config.toml
n_head = 14
n_kv_head = 14
activation = "tanh_gelu"
norm_place = "pre"
tie_embeddings = false
init = "uniform"
init_std_qkv = 0.021
init_std_o = 0.0
init_std_up = 0.021
warmup_steps = 200
final_lr_fraction = 0.05
doc_mask = true
steps = 7240
dataset = "wikipedia_en"
Each number is 128 + 24 x the weight over its row's rms, rounded and kept within 0 to 255. Layers, rows and columns count from 0. Numbers have three digits each. The size before them is the row's rms in percent of the matrix's.

# layer 3 MLP down (transposed), 2304x576, rms 0.0707, rows 1097-1119, columns 0-143
100:138158131122158123132116097128095110139141094180133103094124123139166081124148082115147159125125114113150141157161137097143111113152104110173134136128119154115109086159111145095104083104138142146150141115144180133149149120150097146112149139106150136108110127144171108151145162096123103115117166132131128137092139137130062167102108116156155131131152156110145143080151118071086096120080151139134111134112121167150089157102120081177101
122:122143155127155122156154124129144131133218174130114141106138173113136135125093085123147149146152097138114111113089094140161125153100118088142115127149163144111107111116119080120133138155129143110175190122116153151130131094145130138085175101157127145145123149129091118072126116142111152131102106113136108106131134109136125137148164140116130078133150154132128114113158146153092107183153183131157105136128095097150100117123175108110141
090:130141147118129124140137107159144120113115095118161126139160118118116108110124145083148123155091108112107134114142145148122166163096112153130139126140138125125090076112113095139166128113128136163099136109095113136163112166175146151128104142106104114126143115131112180099132145146115132127151115139142102066134113148094124081131141128154109170111148098102142098133127095118166210116107124160133115076116155108103119120111119143155152
094:146107115112086117148119111110145094130172125146120118122158086124141099133156111150144147119140150130138131136121128140148125125117101156126111108119083148061143094145178180128171109121161105133102146112127156166127151130112126100130078113145143112146126132112134101145114152103092103114126116147168104147089127118133100096132132111117093143142130149148165156117133150094160106108120122134162106093186154141142105094087114120138099
065:095111114140117192093137133133163110136093134143151033118126112133153167126122112129126135146099063124137128107152174130134118116146129093124109136177141150113151130130070089129123149181146137128143114094117139145104129118101132142126131115142138152143158160126117111129142128104157129115172142164164094168153119142161150152128117145088115089122137126169144159139105152136143144120121139133139135115132118110086099121128095111048122
090:158156115097091153140120127184135143102149097158092126150131192153138123141116109130128140143155099156142073086072085127097124152104097122126136104113150137114098078138108131096120124129128192121160119107095096151134134146087114089132150151162130151138088176107143110124138137127111127094151154107115105142124140111126112146129134138137174159159128158138110097130129137154128136153147137115132175143113139118142079109159129120078116
084:079109116103135150115149137105166160099134118199138103130115092135135127144171129097143081133165141141134078114119109100159106103126112102128098107103146114153125077109165158092105173170128128105109158109104118110137159072150092122147143130152125133151112097161175161131143132104097114150115114143162088079126168122168112146151151161157108130118112122129136131117174156148116121092128170144204189136135132131136125123086096178142127
080:115128157144101114115116132115118151154107118139117049108116137168145112127161128149124117143057118095111073097140115142151114111115082116185096109128106104119175110138152121126131127099083144138151181080144131157120130119171126090095161129134111140134124140119129123148145113144156086132174088117115134124129133144183128138082113139109151127117144132140113140123145154148165146141163116120125108111133110116165097090150133149110138
079:144132126137131088167175090137156158122135105118131139147116134118117103078105160155069141137112149083167104132106132132159121136127112152132129108131139082145188075153127132117115161110106125108109152149145102127112082179136164091167129167119151114141138128130099125138124122142095132116118067130112159068100136144143120148156136138161129094118153102136140142145098156127113115109122080151140151155110117130122140151068154115166134
072:127141130163106189102126141142104145156117122122116134137163122127129111153132126123144142118134126097112135111111103118148104120158113136108098099145148169134116111169121128107150133164162136096132109133143106131127090129137102095144123149096145106132119099123128061072141150147125108124083143099129091104119134143115122153154149131087124104138120168126098129145127093137122092094142109118140131132088120092136190125154105124130130
096:141112125118124174157117129132126131156100114126123106122146152120154147140162066098133116137088110119169139100107116117092125115146114123113123139162138157118092145097142128216114111107146127148158149159141110121145114155100132126117172160119126164124113158185102132135142085100083108168143132107119088165145113132114112153118142152129149066113151098153137079152127136115138112150107142109172107154114123115140095102130141125141120
117:158111142101118092135108128122065155165154094109121124123129125129122136120125106140113119070153146106115158113145112130124150101098104138129109131092125102087110161144099127158153129146082111114164118151123119128131103132126073133078117121091164129097172133104120128162127171124157140150108134098128165117193111147099154188131116099116115125127109125149114128147103086092081129108106135082081144135099117132134122141138087114157098
091:131148149134110098089136131160136116102141127123138081149174127083083113146139074166106164119123142118131085125154146145116142117147124099141144147129105153162136141125171150094127125127136171128156109165110140121135152117118117174125169180127135117147155123093113092170160121154098120109130114108112120101124130107129094147112088135106102062142151110165132121069128120129134126142119162103098113159136114149121114091144140090138144
105:139127120121158170141084133103095116156179113115126124142152085153098168113151140167118103181136141175149164141158127121114111098131150124137128116127104145093110126100111142134114105126136140152084129114086157129105112110152116120149145104127131093124125142084119076163087127108142111130075172144142138112155146149131137090103173192113163100135114092125135157179161126133127080126113142076110161151130117123146089146111146132135118
100:102141156151121119133099083138063083120130113118110154134138143150076147139096117091112106099132134144072118086098116136078146173089101103142141129143129147155101112136090118115158104145143139128106116104136151122107128146129131150140124134132134109121094102169119104118083116131140126113147177127107082107147110117149126105150130105126126135119127152184130151106132090136124130166133130177121076111153115115124143138115163107113126
111:110110128133179113143131142159130147170107150146141096094120186079158141125106158093096102154132112137094127125184185124121125146144116147144112148094142155078116117096165083156143151096148103092144176138122137165109147146159138112144174119100082118134121107127177114126122168145164108134125138194111188114095146104111145142147118143109102120092111083154121143128125100114074135145135128131111111140148139133153110114104127098158133
086:111159152142104101125116153142112151159078118142127112122156129130127089104110138133138126157104148109100121093120136107101145120105139114116113161115118108156117096076141120104118145162127106117105099114157117177113158126182154141094099138146149114120116145124112124118104171161139103137136103140146151113158130089082143166168168110153132150126077121129132104092136128112166116110135119133141152104117149163179132130180168162136153
094:137130128138121171140144108128117118148122103152132195144139141126164187117097122102084107103128117124162189137152132098124119140154147114106093136135101107086120126122120143170136107153123120163075125158079099131120056132165147182136118093138092135155118170140144120176166105129154107151111133136147145150135108122142113117111140091161130125115097141142128116154149118124130107139096123137128117104129150097163115140151115107159142
080:146116137144131106096129159165145112118129156104112066055116118084101103136131087109139090144144153154077145110149149126120101131133141132160156149087128156115106141124118162143116125143156138133144092110147109125168123153140128130082152106114126165107096096124139133125163114159110122139151135123148106174157094087117160152129110141132147129106102139129151139128148083128127147171117091092138147105143112116132163106127154150165142
102:117161094133141075156088125133131103167115110122142138160134112147158128177105080130099149159120132157127141159163131109143084083157172113121114122124086118127080083130124100142112160099148132112142128129150148123129098114116192120142148097124147129164110125143131120105109162108113102123141096086091117143145128120147126157123128094136095121146123157145168097117123130110166154100098096155150106083105122119107132134136144099131133
101:089130120146105116096137115135131156122141170122119065111143129147095101147113141119108108063181159090142120136170151131148123103160154116175162115077104128160167152129139101096107107115105114101161117094141144134149144110132102159095110106137128111123141136118129086094110141137117137107177091148176092124096135118186144132120177153173089114127170139100126119148152150113142129105137164089158087156074166135084159127115127104142120
107:121100120131142147153156142098110116164122161129143093129090133136122156121102112099159135112176095157150084127116121135137168163144130102159151107148130153126131091102165170125138099142101132153111117122156148117165116102115158097123109140142141117110160143135136151127133107172116185143138134178116140109153117182099123124145146118144124134111138166117129115103121127133125139112129147137101165083101135114105087151090110099135133
101:101148138138135140129110176088188100118101110146139132097136169129135078136201133147128173131113127126180126118126107152121118128113151109105145132147149116098096134145113172087132161112149161138099142111093091126077123106076153123135110135120127144101142128123092131130083145144141094134143113154145136106148195102130133108174100159128098130147130120125127125082133140154110188126136119104166127112119101145160127105146113095097133
# layer 3 MLP up, 2304x576, rms 0.0958, rows 1098-1119, columns 0-143
120:106123140105152085128160168167166134121174111124169183143103139144132126067150111101120094125100120141112141140088133181157148138145080097129148154148090099143129145143138089119121169094103143127112139104099171171139120162131116122114157089132100118147111147138129135075136105158138132132131106130131074147115116153138099128109132154135096135161026060134136124132093129184126118112115117152135157117138156099133103165121168147130129
096:108102113131133131090120116101119126131127169139089105129100184126090160128135110146115135115169138134151157124084132107130108096145129074112118132144118147130177181168148131112130150155125129094147098161143165132108119062098123123131139107147132117129119132136128088124118148118138149128120129141080154168143169092138124145128108135119142090114122148153130166131113171116094094133146140096120123133111124107143149130154108120121087
112:131158109206114123136136126106133115120114122116126155130086136111153074118086153120113151126145163079088132109136150128154160109138162104165128134130150169119106127137142135111110126130147144146119119141146099128080144178157126133126122107133185103144118138133150119125109121101154117111142121139085144109111108144122071138047154170105165111103138111150158108158080113182116114112138108169128114140179135115151145107118104164131147
114:127119109130117150143104115147144121110155131163100109105137126109129133150126119167117123145144111155109111117143160133134111127140150141121161159122139123147148116154118107108115121136134074144108125120127144140069113109174139111087156118166108110102140109140115090098175071135160101109141133130135140133132111108122106098059106119141142130137116087134118143112161159128169163112137071112110160116101152133107082126117090114149138
098:098145121092124119089141136081120122146076112140156120102147082111101115125187128124086116087105154105141158134138128153152152128151138131141090154144122131127117169103138115124100138122110099142094152140131143117157144120143150136134133103103118104125149103140132147107152124103154120121118121148126170138137128141098104078132114158156083082117125146114133164103105111081107117103139123124112110126131111172108183171093112105135163
098:157169136163107092123118120150112101172117141104117132098138154110126115131078129145100184090108114096142157139112138132114120136125109156116159130129129149095121171137077108163143098057120133149133118145144142155118083170122162131093107143088126115098106146073092081123127152137148148120138125092113161167120090131109114089081143098113130109150107179097097143129103083116168129171136088108060105109110107114149157167140134103105104
103:125136121103106176124139187128093106093115140108129095125105081131112128137125121187131102136122124146111116149125153128154154125120168087070140132094114103131119129104162110125164083133179164130127059136144080147132162143092115177139133084120116125162149119098114137121134144116120123146112139103147139163148151123149147107172117130104118084102139155093124130105077099127127107141128098145072159142113114138081128205123108065139135
086:147115114160094159125109154170129122126128154106140124084161095131127168153140118100138101133097110177108151123141106130104119108150140128160122136145131160113115163134131146141156124137163148101140139104079116146164151098122076124085132098146136121097131119110119123109141149112149124146121181139150086157171127091130129151101107154092095142119092197115120077118151115099142119168136176131138110090148158119158121096157098130073136
082:127114136122133093154166132139163124083156160145136115142106155138105170095135133123123101138109150113143121125141147146114129118128145122169144151114125109111134115103135143114112139123157105157130158133125143095142166140109105140105132114139112171115166161127121176200086105141091149128156104165166166147131137122118144095124093116176124180157109124137132160142148172127105155170130136129157127124112174128115092122112145116117140
099:121154096154128113128121122141109156141127124176132114140156154149089122099095160148167174163115162103105162133123163127162112110144143125131108093111112116142101149105099135078130109139097128051099096123163114153121111078115112094141114117140146143119117117107127124182110112138123094116100140068119148092116126154130119117158121106105126170139133169066129169137143141153160084144131075187126137162132134130091135162095152129141147
107:106147106163126129110172117123130117104137120157120159131097099134094099133129132097159115172115122103132108146098169110126156165164124122123135183123148137137160130108114092127103142114097098138103126143098113103137118158106158123161109160149198145122148137126155108143165143162075186071150138136106126120121113137094071115125122172099091107174139139124144113115134138139101154160129129113153161093148103130107147128139133116124131
095:144132107137133125151121107161144129156082106135142129137107120144161149154091147096152099131147119093149112114098099119109099155126099134104186135152136128093120122099096109147157145128142135129131144093138144135083088116134165111159083123140127171128099128113096136092130105129142098140134137135132128131132152109119150164147165137128128148117115139092108120138125134160130118150127091118121131127151135100120131155089102173117126
097:107120122116137108120133140167135065133093089137141112117086129155142099124122146106131101109125133097099109139106146090123152158143126091108153131155146083098155157130142113135128159121151107148117128140137182163148132112113110126125049135160107159099116090142126143102166148115142171111173126061121106155083128095159176191106086134132123152145155127138084128117124107138118135158136099125099091151145121099155150130099111147119123
100:123128100082112123149180119123154178117087167121106129122116110099176132137144142176138125149152107145097125117140131112129113148132146150160095127091158100062118122095171093091135131117102124154115173165079129117154140111104082134117088145149120148124156168098129148178140145124116112129133091132155124110146137121120134107126154141146177129149113121140123145135090112118148162133131084129136141155134134175140091125139116115160102
103:163121151145146144143191128137145116112121137144153143124117165111112151120120138162135115143151146130114145115091116104172128121130138141109165106163112103115145121156116114129116133118115133152089103140083133118179110098124089148118129115134163097113145174113134116165101142112146161159142110097110085144108141124098166134127151144140127112102126158090137148105104156150125151122150093155155112133089125136130139111133201139125081
090:121113102110166164142110141130172132113150142063123129124136115111098166144117110112113109117170151162167149150132100146158139154148121129120143114130158166119146151145097117131139131133136154135162159130122162077138095125110087085155147131082115141130142123126143128104160113122130154147106201130089098126137092185177058129087097136111124102148123163128102164155108144138108151122121112139091099167113134098076142123099084086118129
094:117100115118156100092105112147154143098100133137117109106095148123099085115160117126130160142155160130072090114132129133109175138117151053155145151142144128135120084138120126104113145137144178085140133114168135146152113156085088079154145141110140121128132096114097160068121145109102146107176133112087120106142141124126132127134137113110152110119143143133070165122117134136135161096144161149119156136147108140080132108129173117090107
086:105092100146110136152122100111124140157104105128153139194116144203138136126148159101119157087130124114187080137096106143125135141122116124098122128175126117140134121130143130146140148133086114153124146142101131138068115127117087124145112156122148135118169152129123126110131139104106148131144106161144134112137144174132114128158141091122139135175135120159121139123124164102113109088126125162129124149095137115116117119129116139106116
101:129108170131109153092171134127093112102143108124157072112124098147125094113147138094090099104091108133141082136114081138090164143075098110098141110108161173154151160138174134118145112151112142160137111142113123112150121109133089128116111141146120119090172127154104151168112140167138165128137135169142165089137149114135153128124109164118154107127143114097167133158176144119128126138126123112124155151124124091108145184139125141115159
107:155133166103135094124181168141108154144114119108109131127117107160168109105141130142143120152131106149090108128093146118116170146127096135113098174148139134151104113137140113133182150123129126146108114119125113082091128128081165115091161139145124112098136090129137151147129096175134161143111107140124116129104120119114108126105122143163113143153119125138121129158115151120173121152134154110103145169152126113102114136163109139129104
109:147146141084146110150107134105143106137149132124114086097146092139125130128108114120131112091146148158142068109162107097097165150049143145116082122161161114178139148136102124086148124110089099117130160119142093133066150077079130136151148123116127123120120128149095121151142100125125111145114145121122112171153146115134119094181084100109128134093160148163172134131115122158156113116182148116143133118128146129119139164129100178148091
097:154086093149156101115157088125136173155144139136108101157121135135144123108140129104132105178154136097168151077141103111129124133130159127164098138119097131188161135119146149137121092122157077170130123133111153126148165143167164148094116163115126141155119123138102096128165140097163135120140067109117138112119106179111122109111112120140138120085119163142113129128105127146174107134124092107141153113152112139159141171122100143167121